config.yaml
norm_eps: 1e-05
positions: "rope"
weight_decay: 0.066
lr_head: 0.00894
warmup_steps: 214
decay_shape: "linear"
Each number is 128 + 32 x the weight over the matrix's rms, rounded and kept within 0 to 255. Layers, rows and columns count from 0. Numbers have three digits each.

# k: layer 6 attention key, 96x96, rms 0.111, rows 74-95, columns 48-95
# q: layer 6 attention query, 96x96, rms 0.111, rows 75-95, columns 48-95
# v: layer 6 attention value, 96x96, rms 0.0938, rows 64-95, columns 48-95
# o: layer 6 attention output (transposed), 96x96, rms 0.0905, rows 64-95, columns 48-95
# up: layer 6 MLP up, 256x96, rms 0.135, rows 0-6, columns 48-95
# down: layer 6 MLP down (transposed), 256x96, rms 0.123, rows 0-5, columns 48-95
k74:116103140109102111123136144129157156135129072105164107160160136102113138142147132122097143086137142122151111130135079102099074094074125095124129
q75:111152171140151137129119131126085114139067114080175133152125124188088160137141153181112129116164107166123123139153128109116128096082049130047143
k75:138166060089103152088134174106185065136086170198116119076115141137147087131112140138137138206168101073145115113126140167141123159125153120136094
q76:130160107108122149126179114075067113117091140148148102137127134132136144114150178185168137147115191074137130092147147137137125088098128104117118
k76:124146143073130127093099170161159081079108167106112156133166134166149120166130171104124106118136138113104142136090119138088143147114086142172094
q77:113133125095128128119121145097141119169118156105147159079105134147126149124119176178153152137139148066072183117127092151101185117145174128131105
k77:104113182099103104184152140169142130049162176110147157145125110157184088112101146099169127114162146125104076192161131101059160116140097107130116
q78:168165137122106154118180166099130059134126155073151111090139093150166165164125091141125128098179123128104188165135098094078145092183117106110129
k78:138120181102120071159097159123150105111129120206122130115073177146140151066129158085134099171130170072123138150124127098105106153112097133118171
q79:109164163162152127130125132116106131100118166139109112172122086102154081156109114132141161142166130112122121172118139067086114147119104144092157
k79:139102124086107133138135125122133115159132123145168165110120141151115119068131133105134100192138089141132118124125127139139136102149142122116161
q80:123126196148146085103152149154181141113131124138122217097112122159123106142130079091111126154167130152160175125100128161129174127144149109137105
k80:131121138101112111136115097108128123112180146092157156195073139063145202087110107196165147129103106122152091150178160080137112099115146102136117
q81:130147136103135145116087172094138126107079127129159212138147107138158121123127135088076113128136169139160155153144134086112137148155208114176119
k81:137101083104110122141144072151163120097108083110200142148097168130120136153119133127146138099162137150140149131121133082163095105120105139102131
q82:139149134076142128139135124123212111134172099123118140071117169082131111207064108136149156161141084122110127089120115151120129085130090126065153
k82:170119069133161135118132133152095095092102152122076123190078088196082136062153127168150155134107086141109105161170126141119154102128109169161122
q83:076133106090094136139103130146096111137091113108158144123127155183130112072132126100143125142195116079116124095123146135134105142076127107098185
k83:108120103125113181114115183093158117139164101098127122143108132130145102157095149148113158184155136117056131174126069131110124138179120120159093
q84:137130111105123124150169103114153182128072153104078142076146162177173124160137113057117119129132123108148110106124131157078202113160126129115095
k84:127090221157138114150153151140097147080191107105098136154094104146109175136115078191125109164163195083118189105170115111090114093191069117149114
q85:098123131121106112124173098157079093131109090113115085106089145164114124103112094203184143159189085062152193163152104080115175127065137132108188
k85:108152177086121130162140170145135074176181137167126164116089090150154089098143192131127106174135122082107141128110036119072129141173165139089124
q86:133122115162166099138105127139102164169100131114166076136107170108090162065128133155132138138124169099124125120133088195127129132131139161113109
k86:104145110150121144102119144130110128144143189134064105127156134101147095132124141120116141133120124106152125130154147131102157154119133121125139
q87:118085131147157133127161107112103095142091115098156102128060153114132157095067132149124198145089142083150136095120122156164155098085102141139104
k87:114136166096160151142076120100154112106123196143093129062124143117177096178173187166121102049146067130105110127146143104049145139129165147141135
q88:144104139106101081110149147142158109151130102153122116148148136107102139142143150120163118082157149130117131118145129147138082131147108133089135
k88:132186164143183117104150140120074112154106146154139125126126108158107150068100163112167132093140101089162097159195119111119138159129151124096124
q89:173142129134148143176100170187123119108121143113149123172136085180164087196106090094064087112108188172087134122109177110120161153155165088146143
k89:111138130159099061171154104123158156125144044122100145125120187074139135115130168156174166136138140106190144116171132098191101145127108145082182
q90:098154117141159116063116076126067109109099145092078148152163113153121118135089124165133127162102169097106065150146117186082130151094111167155140
k90:114132128046086166179144134090109104139082183099155146083143124118122154145121155111135125169149119144145087097074164123055119138176112088135095
q91:125117082145103142133152140118096157104177150117099133087142082188171138129115104089143118112167161085126121107109153141151137142158123169144125
k91:152123149147147100100108111141152115141131109084163125094173181100116164090155134104153137110099115205140097115143111112117104105135054062090109
q92:150118151028145144111132109095166086127096118095122166095089167010091182069128118130200189240173138100133110094151152135094121099148102119105154
k92:184117059108151122090115107136104077116088129117144143146040134115078150164132118159114091126106116100117202172143121173089179112108133164151139
q93:109084111117057097080150144141124169114092103068118156089116127093124128112084095135139183162160136042109170087115085147137125168154115115139139
k93:146152211130153112179122115110084148153156168173120158177117167170109115137158138114066121158125060105052167148075087140128106167163114170089153
q94:136126114140151077147152139134145137114153175118115134118165149181162086169106110095093118067115136148151120141135138078121119131128130128145127
k94:105134207124089115094143157107136136136154107146118106161146096156112130093146155107165139099130124124158142107143100142117101141114111140080150
q95:123159093111074128142124115109143156160143151095171164157117123064180085114111182107141114111130178080170130093140133158162131126087134089106154
k95:097135117113162164106124181126089160072109012105068118172118189127073118139128134201114134176125139134118149159188109133158164132133138193133130
v64:156178140112097159178136140159066100084095071062102167085092167094116120129101124111155073171114125123168116096121138109051088122101173100144121
o64:152107157213128087093116140124150186080092089151088114118195125103103144168135176115088145076153146122114140114081128134097098113114133129202137
v65:109176116124125130113156077102165111145116109081146137097126172100154157167150112137089125102149205140155042150160099162060138134167177158107114
o65:063166118176090094138119109126133119118132137151133143156105100125180080189098157131178074156141206136128153125106127087079108165149082098147178
v66:119132108061146122154097097136163094108129169132113154125128057178125089148145113143193142090146162126193118159124139142087123121133132110123097
o66:206109178174124155139105120144181117124146168150111117107175131119112106162163129097092114143140078158113105148097142078129159089127116151115120
v67:110145152155107091077118139141141124102051113123145127138152154104143131144108157168132164146153115178087087158111173145099161096135107077134112
o67:182121141119147131113090125110103197152173118103109154116125120134082133094145097114146178097098153114155155097135123137138110150192086111121157
v68:133060148175169145122144138205067183118109087037140094110136144124149196205129096166128175109117111076151076089118096110152097146110167157159132
o68:104182076193108043101168045038139144163075110152078103071128109054093179162149169191182141137113165162152110095165153187102109135133092163097158
v69:125173121126125116134089122103125109123152080185096142073145131167141130083108149133125118117166054152130118126172163109135128063130050101122175
o69:198103130164132197104143139155113146174115101090131117145161191129072097061098118126124133101139111115141153148099092103120185123123169079117058
v70:118108172124168174109144116093122127113123097114142112108147061165081164158127159094079146135182132109101057194129164108189158071178111144140156
o70:134125074075110176142135071133136099127152172133114071122118136194199070095091118105141148163067139121130132079114142167159169174100142165105088
v71:129131124117099097088114155126120146120130139101126149128118099107123125087151137129157109129129084186158185106144041136135178208120101073138090
o71:181138104178132132082106148157114121128121064086141158151213158147101147124165134165100086113172103158125130135099113140168086130162144153161112
v72:150116115084141172085135187115112109121110059220113098063109100135150088097085135117179111091136064125080152130098153111161116130148155094165099
o72:119095100112160116069209124157109144129095129000150108093156151137174212061169134066126122145167098158168176115061099129140109167144124138147128
v73:104137149152128086206128138109177095119145177120112185120116139159101115120139140138140137063145192171098169157158092165083151158152130174148099
o73:151111072079145157148108142154137122134151068176179179112133155149042124146147147147145084142173133155109113156094155084147091084109088131160195
v74:151059151145137156073129092194160129122151119095096128148119076152164137123121119144121112149149135142056102172144088176120120136144121098183096
o74:107113181125084160156157128131078128094129178139119145080156107096121147124137101097147137194132168150108095086136150168131116093126090143081087
v75:143103139181159131096125087144168096115104134153140153126112068166149120089106163084119164094141161123117145165110137132149077099143060096154132
o75:118138161075121159113159096132100093102107151123094145137097127097148154111115110082093156166117131102138159101137149147110176122101164110044111
v76:129077113087178189128091114148119119099165062114119102149132066117106149117089162129170159142115076110126097111144159152077165147064142147191160
o76:119093183112150137105105106150125057123128129111088071077147105130144148095159111121120126141134126142135107141091174166113108142113096178106108
v77:144173104095143100168111124094107120139107189108111145122150140163139096178160142143129037163169121159173147089147107169131120151126152121111093
o77:170139080170083151144102182141144166081131127115167145152200141174103117152120141139058068083176079108104142159095122069158120134127124129193135
v78:115078126165077123162112157076047111129109157106110140099120113071164160142126180073101130104126140108134142131119155145115126157149197172119101
o78:129141069123152080105161085132118148112124133107120131146147160125087136156134149125164088118162107168135098135083171151155101124103088113167142
v79:125123125129187191109096160094154156145120102096150158058118096175128125134167044140105132131078111139086098139116105162184061134142156154150133
o79:054092107148119142151156097123174113156095116123117108110081145054124165134077138132192125177118149127133135090144132126126142092146165130159112
v80:110178101176170168075126070114127090099125096091123125116133191180112147157095184122104161114121138154147123143134144101139097101112148088135131
o80:127128160095176116115121086099170175102114156097096084123079162126152127124128140131137124097119149108112141107141139139097136172107110106072172
v81:149160089153091118054198151126145096119106146146124089175142216105103170154130089132084139145121139079155106126156142174116101157128099108105083
o81:153181124140096163147134109112097144114140185115101144183131086103176114154160135151075145117090156155155141173153115130160072137130134112118100
v82:120058122094105146221149144146142089105099209105080094167133151090112149143136145078065119145146118106092116178082129163110103150099187133100128
o82:106131058071083111148146096095129140149170217080127123172161068105167140156185102115111087107065153179149079115161189168150115149102123156129113
v83:121159129089102122162163127095139094143153127140077171161134114147116103099103131164096104106141181077121212093164135083114114100087074093079137
o83:110118174087152142122103098174122114106155151166160182178151109190143118116125192108122131109106132123061108159174155059134162093067173084123098
v84:142060112135112152168147125217108124110155135120112101182124162129098132143132153140142142091135082068088045148137176082146151141096143113113143
o84:147118178135064050175182148095060129196141177134103122106095103122143139094186110167168146127122132134093105090138113156167115156127123177087111
v85:129077123135120167199096129197123114123153160179116117105104152085145140132094155114080148137131099070082146168135155131143139170099072101089137
o85:101116157124103070143143105111106112161107178126105129159097112094178138140105080106133163151126159092108130125180128107130141135112123121066083
v86:149148116166131137200175082153076131165096168087125094117086200115139109123141135116203057100118128147116110132100072123168180167166145111115096
o86:094154069160130076157106143117133228107094078159152136126173126133111161195108142133138142099150115136104084129082107144168095176146107112157152
v87:114103150078089161111153164065106134158087138110096158129156113090095135203153142118099128160184132117199098071151112140115113090163102142165140
o87:161156098192100171076130128142114138119185140142165171126189075146153114105156132129106076088121150154116112103116121108107129077081123121158091
v88:099139134070141116169174165123130072147172164128201144094116169148098116144148067127098137084113153138104141073116186059126171086096178134143104
o88:063101108100155066095129121103130120128162119114184143088083092162148131093094138136167132074118144125140181160137120100152088115125166121183178
v89:108167126125204124151111128125091151138148086109093146081137097128197137136152207174099118179124106090103143113148066103124113145085121119144140
o89:070111158142076100115117110141140156150145137135127157115169179146112109115118108137158100135132096088091157125124112106140127130095159122126101
v90:135175104155153108099111089183137163105158155105150087131144161121092099119161141118181118126112180122169134154128075088157137147134136143100123
o90:161129134164102082144125146069111129150129087121120097127120153111131155139126152154120107141066089139123082178149135148113124134161172154105164
v91:142136086094202113163131062101142133134145156094165182135122103126117142113183147086168124087133085105161124122135174105047175089113084127123139
o91:167104225197132128150096151162136136105127108234117171131145113113093052100096116118091120102112085128144150165085102113133145067086124169095116
v92:148072137156176105181091154152145129120119120165171148093110104087175135147159190208152141050134054187103202139120086144109182121099176089117142
o92:127047104132098061119159085124124118166068135100149221124190154055118162174185097130142108135130105093157101119111149180088116075157094095132127
v93:133194065110080108082182107110138147110177162115165130105150134160136115139078051159132118123122131132044118156113222103138152086113124138109117
o93:107124125103147118164133135135161145128176165148138101108091130154155093103066169136125183166080170114138094143116104128141167154172195143158106
v94:120107135108157149143127125090174144106070087146045156156099170135120129135107154056099081113155114133089136205164147131079087129129135150114152
o94:138107135079141142168118114147126129181108152132099149159115149171150105093151131079169135146134180152148104113151163109099156149109096109087094
v95:117162061073158140127109175137164161126155152092166112096147021157111101143105161156157202130107096122052202066119132032139164109144126123154145
o95:151124144120153108096137104172187142108167129123130152050105178153116158070097097130163111175133095090137170106091081123137153089131128175122113
up0:115140120133126136119124121130130115138131151086101122137145136124139133124120123129120155138125152150135119104136158157131127145134115120096115
down0:144116121128136118121113125132141138119114115158135127136132130128111126137137119125116107101146121116118128134138095106127123114128132143158140
up1:131087129159116127161151165125126131095172157114155104133118134120053095088162121164141153142123091148137091089160059102015112140104135144183136
down1:092090099153179136131185087146106103160106138171125168107131149091086144101130089090107125108170097103136129166129104212197131146139096129115104
up2:128100126116127096125118079117112143159137144167109109099155129153125079091095155175157119163156179077142129097148145129120088211142148084131103
down2:132109092068175196096116154108143107133123112080096148112133161138120135154105118124118112073113111142172119184053178103130134123091179071144159
up3:131094104104133126135170139102157145130090162168101029086150131132132116107118158175120200163110112123104157123118153147150160170127144189055136
down3:124161155062124162127138152157182155118131098085143135106169095134137114105152124096100073122106116136149148135141173133094150091180108195111094
up4:136132135164155156134075133093154095075078139178100123114155092180120142133141113099089162108113066170140137118115080119162217159137134121163089
down4:065128171112066169109128133131158122153161132112172121125160106100120155126122152096155181157162148111112123094121071085093141087125078104165151
up5:143143086109138146176096095116141112131143207158147100071168154048094125102109099168079125130181122059093123069156104106081153117115176140109108
down5:161137107144117114128087139130092082108116160111112123169122091165180116170140145132150098081063214198157094125084145150109142124145152072119146
up6:101124159130086135144073091134182165074153116133122169132126072139164122098170096127135153139153141189122156068172156091105101146155169122133122